Part of a small language model's weights: 4 heads of 32 (2 for keys and values), RMSNorm before each block.
Each number is 500 + 40 x the weight over the matrix's rms, rounded and kept within 0 to 999. Layers, rows and columns count from 0. Numbers have three digits each.

# q: layer 3 attention query, 128x128, rms 0.0935, rows 0-63, columns 0-127
# k: layer 3 attention key, 64x128, rms 0.0979, rows 0-31, columns 0-127
# v: layer 3 attention value, 64x128, rms 0.0838, rows 0-2, columns 0-127
# o: layer 3 attention output (transposed), 128x128, rms 0.208, rows 0-2,32-34, columns 0-127
q0:492423469482519512451551518511487553581500514471512536502529505526526448498429496499508543532541518455477386490506538505455481497490483504539481504513470504512605507523492476543523490532447510480559538496517516467497547516496473523506514461474500545470491525483495494443487511488483528520520425471564538505470484533480508498496529440518507477506522522445495449470476565490511447490501
q32:513537520569508568444482583534472457551521521470444468499486504466469568563442574521539499542507494523531408504474544527486521554522513413519465507507469506511523514574526568533435493553458500391455477439432520535488495493486414461512482542559459456457496504455512552540544478431485478402480503459549523528434541509537498535433453404523436509399565484448586481496499478513507503544541
k0:546505438459465505455514475497511515495519515521502533538484514457510450482483468461500482449475474470548541505530475408472511506516592549549562519490574427522549456524450476529494530479557521563507540543486515507496469520490485507511499492470516502494494515526516525494429551508505541479490568506490509476462530471473520464519546561472540491515474546497451562506481536422490514527470
q1:552453497535500470506474494483487479508484462490484452472548473482467501524537488478457536440468447497509493525512524496464505517516502510499488475484522484494507522501486493472508464516513519553462475500461465458541480469515495478503506537476472547516522447471448460494497463570587516492475483469541549463542479504502503500540518529510512492489518483552510520493510510453521489540459
q33:547453532516484424532512459496514565431444464500527512517547473511512443527588440555441488407503465527494567544506533569451527433469467536575485499485497454602480489440458470416550412519514486617479560514567494467556518474504527500474511547507513542518477496443478499530503494563552554502497468448444485437519464487414512476548455548511529470512442510526458510505473559464535502516495
k1:531553424462485556450487446491526507512532502579503473499480538520466485498497489458452433495503593519526499494539493484483579552512505475495524497504476520480493511522536519510551506417533493499495557507445517462463499518516526519528439457535523466541443519523456514433482537516512464490451486566558515561501547430518402504536451477459516520468435465494529469573497529524437496495571
q2:486430498489485496481528530505454514500475489485454480481527513559450513530506501429539537523533497516437494545479458490513485524528470531499462496490530513455549500567512519533500510535492492480495563500508572494501535512465473517515503513508571520481483496482455542458504527510500537516485455453523480504508500505439537502524530532541448507492540508515517448482518474483502495518500
q34:512494457532471551470453525478399406557541507412482583468430478523464515585445572523490577509509443520466480462470503483484545546576535434477462483472488516374569491540501573587441500563458492388424416446463518539450497557506435529540505514529449476521470542486510493475547447464450495496485524414471538489495497517481476534467457479524523497527538389533557416408590496483427459505443
k2:509495476459489446516549520526599442533501494450511490499532499526506524429494443564596459492567473416526483486520509411498482458405506476593560462509514456520549488538463452495544473492501458530506489484416504489516469543452496505504581538501523554494435481557537564512395505506550514544533528540489544476496488484458495494457528521465477501437472558465499472417463507472496541477499
q3:540503470474508454414540481487506469523502419502480480526482508492505515458495525484526475509483530482459474485460508487421476492519507538499476505508517510498528497534477481520531502553457508492471511467470495505519548504519447493523464450442543551479536535483507519491461516478490513547527472438494541487522503519489464492447518493528493535499496493464491542542519523468515463480468
q35:444508476537514500490486524504503513541519457549466449489550523520503543516525489460532489520521534522499537491477414431502543527629440606470454507520492559521477495515527476431544512516482552522476509451532418567531498512496441549515481494509484536450525578506441496503521499551577483652519535421463481546543471556563434503472444494534524574540462486482500436481538526515496517470504
k3:547478500553465544494445586477434481458449501531448498525474496524560491519570541487522583467456471494499476527429530487508501461452428488544488532499468569456553427530476551613432466543501443536474511479548494508628549531547504509480553595567497430509525447492507500516519485458492474507472530484496527486485518509513579483570548537527500497528476526471490503403470461479541546539431
q4:470502524527500472550509460515462500505538544454507463525477475491517493494475486478528452486504475530539476506487489548566565530481555482495549580521429552500495521451523489391521544487539515526484507467525477508480445510476500512489499490494547441505494502515502472546536535510487413433482551532448539502469496503526527540522485485478519522517503499522514496453538471529506560511513
q36:465455551496469394501556515520522532487513556512533563491399578465493447493531471440505471464481564530496512499456486548461585485574508561520543516467524406552512462478449460536534536474518473498528490518575537522523473438554541553518503497515567479511424452489514462446478492496474454471481491467503421503470487538526501447479501538421571461463493572461519443507594467456468558486520
k4:521455521496445549499493424421556488459469468516505504558570555503513546433479458488507453547580517513547567540507527614593455504420550481488505541474430506508485491491601480404479554461522526496566510556513490582415402452523487500515521445467516485552494469502508489505614531533420473511551451500516489491537456504486483554462428534490494475479577511499482482524481510546533432529447
q5:558463479454543484515519577532462466486470487478485557528449508553486457494550492503552498487511533446510461541483587540427510529535430501474404529476510494484482469517525529536469519511456482487475529445535463538548498470480505554479556509516509527464488460564433497480483501467450483526528507476535470498545487536451505481487505546524448532476454458471490515496508488432493507453478
q37:530577530527488526477453472427532494506435497523508531494566464525553509477546541473515555542481443442486528554554560499453431552460529443493470552505443519494480477437558468500498509532536507477514629541538444494490557497528523507536546552423468474521512537514473553509561503498485520606468538478527561540503475470514476435484440519503534505492495467498494544427470456500482534453500
k5:529474479562542578521497552556501539491579496443404457452420478503575495464558499572537474517483433515504505455422460549529489479508444473414489533560504488406500498558495537586468549566442492465490496433519498427571514474529454553480518500534525501455502449572529522534456464458494424454472515512514509533540544428499568452528549465469462536490552525519537514421570479563584545574460
q6:435502510498558472514510495467518568493517528475480492464485509467513507503459542535482480478513542545526426436509522498452490509496527468547568521451464514480598490571451514581539473545515479483520518496535499471514497515524546471559455494503480537545506510470515519501464468462466528515496505523517468568514522468519511527514515516528480510486568501482517459435472559424451493558504
q38:481461470499543563461528468557511548506507497392470467483489504470479509523491520564531535533547526528490430523472525471490442534567397509499498422561586550459538526507436539558540541539481499444505519464471508409510491532531486467478499551484511554573473439511425492498529454490470472531466496495512497528571508501510436482495485490480377529409451466458531550572444490448524450505556
k6:572533638467541509569492504573494523519434522486412519504489505416547517504530558555468458489536507487500528497454485525470506417488499490445551503474422575443490491436484451600494476529505547484501472468514431545613504542490531500526459579542407503446527485507508486521470533428496496557520685516538541494409513499529464499443619625489388513559396471484581458367449514533467547509433
q7:518540482473529487490465456547491474469554496488515476513478487458508454469518519508526498470499524486495556570501471409464463534485565464501486530517516539493577507542540523511476482452507498480556461536539493450476461460483418522475498497469530493483560474476484459490448462505581562568506505504565462479516437509499504451447462507480574491550463529470446492493565482525524496631481
q39:498500535515547531468516499432397462547501411531456483493508471474446476487527506481429530515464445509554532452478451511500492529475552477515482540448574545449535541429537563427489506551567500541480466513541397553548463512459453439424519581505489618466475535424438415499517513525569487516428507504463495506458497510552415439480487510500530515467503467504508461452508471521392510515421
k7:547497465470559573517491538525483546527533534439472517512455491511477506615470471568508433556425496592572451485439460434436451496407518537457472524516482463498391457590506515513499449498567438451521567466457419407446507524443536498437525550531383492520480479518557501517500531502501514558506526439474581559506509429478505514494475512465508524382453486529512576499429514495549498536543
q8:476521543505443500521507522473494575469505541519549472456428530542507503485496473519630486534538461502498468545531493562573542528474521545448532508515463547503546528512457492491522488507501542520501544464489581529480474496504481473493519503504480542466502489509485493537513521465493501493521495484509457473464577473474567456572502483538474528519563528515507590513521485529465475513445
q40:507455492566474492485489549427484499468500523508471578504440564487390531535457503414581450462577576480503525538449503437526475485496525532488498483444503551581566507428528483524515547459522538555474485462533458507533584528549431508501418453485487539490525586519495426528532516452443475464454501554521458506474534488498607477441440492551454468523653540598456476512498527536481514550460
k8:582494474509487528572547527513470506482478526528494477498557479551531479394514543455465469554481506521490508507531495518540421435463522587526475514538519532470547463439398464528489558541526443520463494500472457508500444497464499494497522496490470475457521534519541561445547501529595588517512442371526474414491573450463470529481572480529507537507533459438440512480494480475561472463497
q9:509498478500461509495489508490465520481518505472511519428529521433457503495486486508468516479481554476463518479498531505572461478504484505504549566496478451520551465518447453573548501502497481488493511460530463490484503576516538499523499469553468498503522501513493465522512397460514483393533441497515453536501492456527535522560490488533477431447459488578493584553460514441493521498447
q41:481483517443531557499486504516442468445501523555505469529536436502461493582569498531524569560491524468560506491553558530458430517520570417423516447467425554500519524451463554559492505473514506503494519508526537522482548431556520494548458416500533557484544488519520473510514543460534561458597548472426409537568478460540514536488509443584416590480596444560481525490442487484434496501484
k9:435501440488447513546602475478520522500517513379535528452504599514507508485459500508460495476518501511392490502473486493527526391591549573463442514496466452499547478481530498444513511481505471516507541576538522467559518470527529448550548459479506518510480519609504486424487442493505448510473451537530500455417519519474479474458534538487488488574452535426484519485503486507520515447491
q10:592523456448535571462506579434464529485470510561540514519507554520513450484532515481448464539544545621486486462498530496424505522522516480526509499527513564539522502426499461486508516517500522477513474557495468500536520496590458423520430487462499615534539506494464451446388498430469505494467448450553576565483427502462483551470526468521528424533533524486450489475457479441455435507474
q42:474532538497479437498538583397493453511441513433586573560509483479474514505476536564419516568456506415506555510537540441504560541570484552464479544508402577425507578511486468533467446482541440465466529528512524499487470486515480488495526528561507541506505524527459546524484498481552485418463485469550545458489476462522452524433440441529510473556445546421506552496526499525489480445474
k10:423468398497475516566551483510509539506465488551497437402516404499482483519495509484527501501516558573456499437457478503500525580477493487488506514461643542618521503501538488565517506502508523549513489519438515454506530525612582446496461513465476525533492441566473475511561543487532522565537448564463496583442444532529520492572534514509468481490503458495480536487482421514449514517483
q11:484514453521482477491544538492546516492475452512553463506443476472513443522513472496549588519448483496464511395498499500501485491465468476504490511536418519558449408598472500502553520473495454531521520494475513497507527482499527488409438457543500438504531516490512569506477483535586483505477464459574472462500482560461443509463530509448504544491530545506526515606471477507534554553456
q43:456442472531486464525476394474519524438483510566545460571555499519531448453546449465503548466466552525487475561550507533485556507594583515534479495514526538533505503471474501523541494494464472519481490440509450396442445550399467545513430596470445443485505521561457443460516583519486546519462569430478504467531502516448452446634515514511494531481506489518541517561474546470565543496423
k11:509492566490560530486469618582537491497444476451430487540451503519510510528475533539539431481562522444530522514408525426480539464446513533464450520575499487513495468455459605520541489558529564492467467495529541470472534449436543514493561514475505523514545513479461496530442457504478512499471409508368542514505470498527477490486513517508491497498534531464505462472553440529484523473498
q12:479495489469491512477449486503474535479524544519506525506481508501491495511455529489507507529521519495546490476489543484534461452519492484481502476483505542453525512540504537547470509511508501477521551521509538506508497542506510478511505484494515459509501527512482491523518495484477517530502469512513504555479440525511503490555477458498445492502525525503511452476495528517517509452517
q44:477452518475497521462593544528565516479480523476474476498467482429494568543528557471515471568562477489574446372411602575577421560474489446397476480487544543472507510564581547581418553504418533373493544421465506486500483542497398477572463480543517405513496549546507530494570514415433482466520465413495517462423596543552508511507452411564420493410560465427552470462488452529426480480492
k12:455493521588451434493510459480461536471447518481461516499543443539544514485595536482499509507571525481433458501549515492531479467433495507545462506519493584555561502399484443508577436484436457509450463512512409509486498545500490502381487519465483520448525474470469540558533461492468557545518582494446535518490484477561496521511500530485474558539559545509476471439516474558548528518401
q13:502452532479491457441534479534527565526509481437491548535476485480526485460438501535482495551497493447466429495454488439485528514488506521562478519480474499514538549496475465539497445534472494500527485470517484532524508511496448543490480474454516553505499516470475488493476519534461521522539501501516485532500452518501544479478486489514482489496522538485475492505508503499492462474465
q45:480451568530547463536503544503615531479487506550503432446580492482554562412479525475471525525485491499410531464450495461533431466512491504395511540507450536516470465463558492522485412456446500486542503384488451506533475561391501494512541587503477548482490502467438490525534449462508432447512459442510552551555555502490538541541487467540508447453532465506449532526506492573472471571529
k13:496462470542483480485490504513474493516471464512540448514508486490508476486475459514512511516472514485526489487526529558541469480503431463563498478482472451561523546481411492536531490520536499492495556545417489506490495472572481527505406499498506498543506500497573488526565535507532511526513514524486429545525441462472531496503470557500446500517473529511561495479503508548589495541474
q14:531517490471489503505536512507494442514518508517535484499521483434506528472498515430506529531481510473454519472502514498443499531542532457462468511482470515542529480498489479527486475496515510502453484482476507544478495485511519464488512541494474497497527455518494557464457469521509539474526495475504492456510472556531517529443556459516554503523482454465534486526494530484506530493535
q46:500455501455529472529535551563531536539487489456503486562553462496530496495542495495489456585525512429502507438405546559471581528393434409426481523419447546506475518503559531490503592470471440547457533509565440502509487555550519501464511475473523504458530529463497444531499514417494547461529511453391463479575486488497613533489571491547523579463521484548513504457558486540548535450563
k14:474498478521498562506494513504492481466479496529446526535463516448469516565500536565527568542528439605507464553461490559494428432563503538475476516514475542586512441552521517449478364539562520468482546457484459547488567527477529559497487501507518546471530535466519442477597475514514471470433443474543482482514434503538506449526405464579431494420453481588481516534490522581545525431504
q15:470496509512523465509530512494518524515474514501471472486459503489484522469487481529534496543558518498522485470505540475533501514499493493492552509466501506462490528485458500528501520493507440477513515488503535510481484513508576467514495520511540508493480526522565508533541512442473503495528535508486473494454537521512530515516445493513517529493470464468502473507499519506462511476489
q47:461544477486561558471582497512456532583500526514478495474493488462512537528386559511539554544475481467565474480485534374511487517473476446457534458516485550390503583517545467571536474508468537422484465459477465505453536536515526462552524474535450500538465490529470505492488529507505457495500532485605581531482556489512454574477475451591383507440520470456503549514370490507525434522516
k15:495486483574477414485490539487475469532488539473448434478517482537529482459461444426496512538552511451528446482530482465491505458420497523561536458503587479522518542548491553510544515490509507490499546568548525537472499479530490511480545542491534523449533482553477377494497431488501519529496519560474510549487495531522499485510573450494474483476579555504507521466562494509432484515461
q16:549519496514463478363475499512544492481464457525484480444468453536465550496479493493487537492497445448479457455440422513488494532496483511526469464561486523462418518564458475437498497510504559560479498527429520498506570480532516453473511440513458525503528552441528497536515536507495489539460423508518522480458436495501491522465503485510517529454482509533538484508496481544490484460467
q48:498494459569478460547494514422476521446465513525488508469485482536513467479432464473513510452413496456544522498501528520507534477420531548569526529530468434491526488496457499476536441473463478525463480514543475503496530511459585477545545441554523410465481496436438489513499482519516575533589464451480453515475490572474520459501463527549502517493512509497517540504484509513520524489497
k16:359502499509524460554519455500537527519471525449510555472529527502518474490502437461502524509581503487471505526492512476549437475537463421477492523464506478543490496412509458468468449517430504503543468476483517422463422512510477493411510589461476500378592479462512496530519517494526550484495553518499481532552477508609508491544506506398505476496530473551489489439458511528558426521459
q17:489493513462507484483524523520507523551478463470512458559474519458521519492434525535508511531498511568471482477511448428460525493469549493493524534533436526509547502535517496503524470487472472470517493476430483506483469518470519409510430519466550488461523605479492518518498531501471546578550476500483523488457540567477465520498534443559516522452477504420477451421535538504438448510539
q49:534476472516458499478513598495534481548513521539533562524531467462501529490513502512460516531494547506520484531462463473459515504507481463568476495483516502479459498483540515534535504460471494457520496432516464473492557537500522505569489497521509497497529587522475464404485449525499530579508549396518549547524480524523533437490508464528413533485547496435526521496477464484425462479486
k17:477520521560509446538557476494567524476481485502561449492480551469562502510510561467507486496482477505534520431416578442487467577568460466467510510525487499470553434456485491481494523488506483511507480527445518501507540548557558500495445431530517547529521545501538484519549500488539480481483502507492455479478523441520504452523508517534533472474476475537493511465407487553604448499454
q18:546473497506497515510504506497457536517469515486481496486491477480504464488507469501448496469534456442493545489481518493563482469474470496507469436597545484537469524470489508483504468584485548489475479542543476538532489576559480501471509512437487551500451460547494473442504504477486529545470521533547562496477506517529522463487495503591519508571494570501492550512468492536454478506489
q50:425472510480557487513569574582456530529439491467439490476498549431527548511530566489542496513507478444553540487455451421530543607565546470446478388531487518527516502475578459521511503493482483456469455502455476491481584508516438509528536570459511464398467516542452449531483512463461540630476509487507499447487553484536542499417529465600508466507523520389511451529499549465546563526467
k18:480419485467499571513468459438546528504577516544540558533494481545477400492462512424449521496470508458509541478522453455556532571516490454454567589518509489427458482479527485504483518477516517526448479508426559513468414442544560463486524496458552483565422594515438480436420502535524486462486511468500487577505446498486467492542425443477465522460464465502495488563496597498496452453488
q19:501513498440598545492450453459512539486506427497507542441471468573537500557542492519464572538485499479486490431532471520492461419504493519442535472481487498442517546482509522533516545476512486463526477525483507554540571521532449489360511420533512511502572514468487586548603501576430602552525510544525501523473489443493533503552549492495515478478466478534499521415561466481507507437525
q51:445413479436599537570441529507510427512556499502499437386576515455513521522547449466531557479483461540544456448500517464509517562534535491455500519460372571504550483494539522512573532470443572525508488488462482495540410592481484550502507543567560582454546449471534510419592471443523489456447567512474486579467522520450531504551438500540458497462505521570483450427501485526449573475536
k19:530549441527500521479524499578515482554441486462557619560504582490445540436478441479481487478546514505499521535515476526546517587494548539538465547495522504503476455527534476492550467480487492492626499467582522441396448528445433516500438455453509450544536474470549527452507534524506541494529457484560442464551625497496413491536458538418570532460483458403471453602533469451467455534574
q20:495504471460514474471456483494501538522448481458507500480536567482566538475436541542570413496544481443454560445536457550467470512487523532495495505481508480453489482412480505486414505465490473490489530501503496502538509468473475423458499531558526506503488490484452510471480438523472552601503490393490486553421560476474499474479476452542482435460513517392466517522561472538506474550503
q52:499480471532549528546523535488594566584467488520497400495501522519565446465516481494452476560478439416483589498546520579527503399489474548483473455457443541360548482501504466554401495463448452475452485523520523487481478497530510552548575450625522588526474489508496540487472483485534579442590518530447528592527533492513472464482443499524480438519545596446434471465512468518470453573409
k20:438535456520484531503511549512457519483514598510513531443520504468502518529501553491410543509464604575516586493522481535566441494517489491506503531413479552539441472467550459509556494490446542451507488468455472380454625526512535528490513454507496455510509539550467461498558537426464562488543488499517537504467529466541552539522457539489445500564456485512493446543523458541577510548530
q21:565524506403477491455541562458527533519582476477440504535503497534474508521494506519472486495530498512449509511518515521545459486479549526569517433544517444502472493556485520507535478502522474498537507423531524558495553544522449453516539422555516545549472509485539510549512466500523472454457548453474558506519529501475485553469528520450493536540572506523452501482464507465459503402454
q53:417572447416513513529505499520472525469562537497480602507477487488582549450439525509472469532520457544513564623486480562482562510480514450521483486514512443478447486482452496506467566491484553430518555454562474484498517460434532463545501546481569541457446505493557605501570610436575482521515490593472503497541599519479537491506512499544445488459554457424523535438472492530447543529527
k21:520466551545494439590498560535473536492420447490541471545592463475433496527543507458502483527468485497472495489558422555477497556516475455509507475520474468555554485489553491489524461487481455586449568515496546459498500433506557449440512501469423472484564427515478516520575473517424450419504485487549430510500476530502446476394529558527438511529471563509581508520598524473508509488471
q22:502512493528543501512501459524535501463535526498494553502504504511475520451479524510513494457571542454522505479508458436489517512466481486494475509508508530468543489486456533497529468540501474419509601511483475494529511495493503465513471516499484499492440489523468526533409524519514486526543441483469547563534496545478531498470517465515499492469511537401516469549539534527498463566525
q54:481542495524506475560489477479500514507533497507525471485457521462480574499521502535538502442471527640487595575508542484579493480427501509540437465490532522426571481422548590519404473464511609510472419625545523529544504537426482471538541527506479516518481358560432384479403508499478496497487447452561558484458463533585559520560482476517526550478497438521470480464490448529522485548519
k22:519515470412458525444423509502451447360441504469490495482542485486547430565562491487539517507563502500519402460487535517473572495574552465550470495470512499579425465533476410445572432500543430537499461374537466489492521526519489637493514401568458528466447571482534518485480522494538486518522576501495525470530524481499515441421467474528417479516542480464491481473499505511500510484473
q23:452502543525515446550509452452494427480460408527488478494563446498472531500486573492477540509523573495547542465512489448522555547422513493442501493465476487524498508517461504433570523511496550507505515503471466538468514455485511474514496454522559465481460492496532512491506508518489471525498488514455569524532586581514507501457534441450498514450559546476497493466469480612502568536570
q55:522448504531482470542490460433491506561517498502580494597521462476509543495482514522530522509548554448549500463482458501451592554444539566554522437533514563420558445456478528455495520508481521497538476592509483518375462454570487432524395472444624526491478484453414475555482525547535549624548511573478508517471542592540475495527482534489513466536454498408454506590475531613520542497436
k23:501475410518490528547493529477524506495448527487487448532487453491511476480519528496515464491500498545458496455575421523569491513447498467468520545487467496504563487493602499413508428493404481536484464463559489573506477494353499506510596534549504538456503453469514531505488540439516475558479562497509591491447506572492496535509536535445503510497628480517486525516477468437504466437459
q24:455521509457479459464481525478516499447504486466515516459500513559455596437532486543546524456504540471511485457525500507491457591508443483487445517536458486479525483474503490524481504582520471503447514470493524458481529533458532496486537558478528519475522468496453433494494591562449537530490482531484410557499534504535440475555499489537532511439398462460558499509537466553434443413578
q56:470480506543548454495528483436502538445496497540606567492515518503506567480472478465487559437513489543519496528461568510461455564499458562457431474517423519470516521498496434572527604494485540558483530505460509411485441454531583513497430512414394516503522463487499519617457561525436510516560573524517451463562524511553419450498472543538496503505499472485502545518462557501487431518473
k24:551454576479530543494484499571533446569436470469491437493453533583464433499464548458447521533500485448487512511544435530504463547506544551537446555500504482423554483525575557499487512487545531522573373508498498559470516521547491531515511490524522473453508492516568493497439451513577480525560518495465468445448444536518448557472503476455454463479517574482514473512524532482467594485495
q25:505536509489538504448480495497524450522523536600525513455498487480529414493548489568440577443534490493561460536499531602455489501464581507522471475554526466505451460450481584475524505546541523492550499471517459516506586465519503535399540446547538489443500511411489527538507490526502531486554590409583472601533515444501513500560504533451512478451595578514536532520468504471514536586476
q57:473563483506440501460558536405487528519475495532519463469476499483448484402525448545430522467529466431503455520470502555454505540460526516465461467532575445533387465494517480469570475438564531506518388476474568540491561449501462496411539488476486620470512519425569467520485523536497518550520517523547480538578512504496586519482527519470464508571467543539497511600411468440484464471513
k25:454461543597572516458519480474569451547493504418567577505478444503541459571477503504529514499479479552496511451428464476492534506558537514463496535548425652488558485464453461481468457509431506548479580498459401549494509495463525478465512515496556491491477514531493442533484488483593554511496491485453470518444530425487437530526473523516528536458505484472482462500454601478413540508435
q26:492510485510489463518546561499519455471430500538417548544570453494426511523468522471517535512481535470476481476473514548498486434514454523563517475465401476519467568528554488504477564517487541511547488483451489499492462531473505478545478538520502485488498466413529445537517599441538527441579458557478554468463566486579477516478506428547427503448530543556563538566488513565500476515533
q58:507446519576488445531493500453514454588480498499507462487538572479407473501430603503584535548505506511484412452493452495510536523520490498456508502402465513612497468484499498495466537554527492557551442440439562511500430531458581496546497537482500546483545527542570469489516605421534442466505447493500497452602499491510494463484564504494560472445413476487522508495605359532509495440512
k26:545460606481534450555484503464537444526485434428546469501460502500491532493583433457537483416501471525420477519566508517601446519434485550572519514559531597478488514540529416527513456406515563465431462531438539496492476483490426492439535528553527519521554423529444552490511515528548495605491497492531530472511481539472572517535586522548478558440480486477450352473473515527531362477514
q27:513494475505528498530514497516476543467508473482499551568504526477538427484492480458531518541544430492503483535503569526563457590533486418544540471515460490490460483466489564480490500540505508483501510514495458467476489475480528512476503437538491554488483468512514475471550434537480511546431517513563508499479492473474450475526449562433485566536505486489552562589514543482465428457497
q59:552520510540544470601530524518439547442495410521500522512517580461505483564472516479464517561539516543545536516589369532470482545583482564476449503441447490560411495491458510511514492523491485531407572493510491452539571509444501511533508429494590459499472557437413545521515567582470538547449524474518497537599432486524488440544502482472495552519555496512493470529473599468545433534516
k27:506543495435466489476451504535559520511537546568492521496457426428550520460479507498445573531492528496480530476474535387519477537463499431555580592624528430496571474477484536463501535482571535479523471507457472506579498543467527459502547547517432534514549506553495478439496436559499520468501461493494485512447520462501448523507464443511448486496501540524499441471488499472502620526530
q28:483518478473534527503475541529472484531506443537539514489494535489513507589494466427466467428555380491518508516504495441466471559446486498485455551479469472535534470520536507509524459517469481577516556535524514513453522483467552523527515474500607478466511483518504561538475482467545543561457435504500499518509426479554535570483511523509501511536521469493510487491455515443466508538533
q60:501500470558506514492560508479454459545407505491484519439486504559453544448462453509497514554464488439465412493579482474429512524553528483460398529528497493556586522522594507474504468518482519521551422479423566428490557484507468449597418576516524493494493455520402512506541417501472491485474524539509434563439474493511487581517498510471447406470533460467524440432494467543444510477501
k28:532474485476506483521623501524563369528457521462410508584509469521534496480515493543510608481538552428504575437533521583483498538522484540518493451491499476502464493502432515525540514506463499453518564486455416498547535508461515521454502488512485488494477477510496542488541540419543504532432534433517466534552520519501450510564550464427480463456544580495417544526446462521493517534467
q29:449474493502482518548481460491480503555533549465519516495404515487512552475574540488607444528529459522527503474424526550569493521525518515459515471469535474505484534496507494512517479499488434502549485470510465436500503511529514526543445500537402524544492550436501543496492537480549492483530516501496436523462519509569522438500444489516507551548426455513450453524539477498467489458487
q61:492508515427418476610521557515416497472491556443550497406518495515521516510579583460537526581516498481389473446474500505470534481544509465445504459482556470478536502441429466548502601560484451447480580530515473464500528466573511443522444525534476460450476557514507560501519511528539567426506501509378555465451473533541492557487540497447450530492492435544514486503449473441404462400451
k29:489527505498595464499563536519546505568542468551513505525551505430550443412502460430472468484415586522467527500530513534475488434529479487547504468423433481502502555522489522481475508486494451507509482528490517540495518544548463491521503453470504539525568504526539516480513527554435456556477535520456479501550484463456584470471552474531494554570449566459458517490464491455485518524568
q30:562496446564501465540524572451485397476495464503500535528505482466483465494498539486523550488488494495444551509517547483596554506529502467435416459555516529488491527551562499396519481537472388523435496502509462510467535478488518501459483500416554502479487488453456474467465427537498488466498520468531570508559556546519500559523554506468423554547523514553500453509495530481463451517528
q62:488545452457479475443429479486459447386463481480508524375474537476481404503494518568571491502431573459554489533540468532631522432561559509492501480506521491544465538495466380503534496500534504481531519447483487484489427531495603544437442434537483538463457473527538505421450527454502460446507502474521515513521533497499541468505510498510489505595527483539587478543491474425464418580548
k30:535532531569519472557558472534506470576465548478541481497498432549589580494523459480538516429513492452526484461436543468544504501375528539506495447512463596493455493444465494514501412572477515475466458447487509462525520541556455460477607492517536518569461532489469455508508442569500533477532479500509547558432467534486537463511535427519472503473475504428537505429550540560556510461467
q31:504431497522463506480509542499530519517544498489537463537511438498484528476478581539498483528448513526534562514525441499502528537528498502502537518495563546402518451532459467499491441485416513516528499488504496508438449496498500449476520505522556578510451438515456483511491431417500443491499465508569477471485465540497488442538490442484443529499547471481506489492536548461485543450446
q63:525468475561473467473542474524528485577520451504510501503542501442442519487483529452433536568514485505516467577490569452490485553511557468499492548549416571440575560509466444456478475553502487484474554549437420505493498516430474523466549521483485474480451441495486484494470465427569498496511460467498572562462504612489455480470461543561468534455556516444458511433542511531522434489517
k31:442514485529469530529454507501461506479465475527531479495495481545460503535509570528489475530497484512526519450507504593516529448520445512575431447519551518556490469501454495456502546509537540466458510483526510434511447461545458456563453506500440529469532534526486615532528505527465527521466517580497537438501494465510516480516521502463424467482540445512528529555469473505512572568536
v0:563482529486529506486504536447474445498475466486460528505386580585444509519491557478510471492457520480433500453472572479522481490480504489533410534527472494533495451501519483485519508401413535512537411571556395575476519534541571483532419399461503438525499535567464500503505506513484449502513516553481564480459559432512461519429505553526484588548461478533407530462483459550489509489430
o0:529491500500495516482465464553476514551553537455497510487508427459551528496540459478454535481557506461621475580511457504472539535529524551500486443481515513507483551506532550510416506540531499509542582483481546515522533529433484514500547457506492515500511488485546515503484495508457518481504531528508467504554424507450479526510502464505490434466589548500486595526500519508469495467528
o32:488547487463530460500553564501511442504455400537463456464481547590428477513441520512469475495477514527400533394574481434518500494429427554536533591447536471485567509504443480483615481468455520529495395526485395503504484476560505515513468520461478439477505524476392513515507466510535470503467372506482496484461556559496498506532498535483511567629416459536472431441477482523471507503458
v1:506516570509455481508510527453486567440489455547543614512547478482497490531562508517480501629524508439545467486517472532507586413480465444521467456526513498442450538549524484484540500497595459499524490478457523483572427503488499548532454504586498538514422519491467493507543549472522508478502534552526445475539497535499479459587510464463472507555421578483433556488442396528540486481503
o1:433547461529512500478503507551504475536414541525501456476532477507538522451477464544527549479552450464480488569489450509480507542521517518536556512452491495459511475486461519524411500485448444523538524472566491479509525492548607465505552555499510503542497477533481575479505551479498460470492501482492481497524524489483527536492470500446545458504494428458532478510475537501474512544529
o33:550475481416574491450477489482551508477591441474499505500463521522499570609529487455459404500451504505532507494543494480493468548523489458423377497459435502498475557515560438448569497473524546525440544479382445500554487484404502529463459467526504494542501546481608478507456467488540559459547504503541510491464416553464519455517538534644543564521540565559507572540484516520513487556545
v2:502544473483506414562574570507516490555535444417448506524576545435524533476488569507444546542535480438537507481560486429487544440472536575508518485493565407551456495442410466495493496503522557510527455534421533489469567528562511452525445538443473475530467518472500470477519541547541562488443509485529471462599549430437535542480429549540501495532443550458465411513555543519592498524500
o2:540541520517508518528474502503447515559463454519556530454483441565461500514464525455508558477510537480418502485484550499443429508519457420492489472476507463440523532542582528525518519542475476475509546543630470505497514433410471499481538474514515532476493493522482552450500409562482472487551526468492506484500505559461478488477571471556510502429452470525502500465449527494456451511447
o34:449516488456519431448536466490555447455548501495492510542554514462574528492508524478523426615503519559575497583542431467583508565477497611569568513481541497495444487422433501520499533475442522551509505485366598548475520520532528510492504535487415511512540490447472443519514650417482527599437457478519496536496467553508503493498388535457530581529523583498429464516552466533502541463618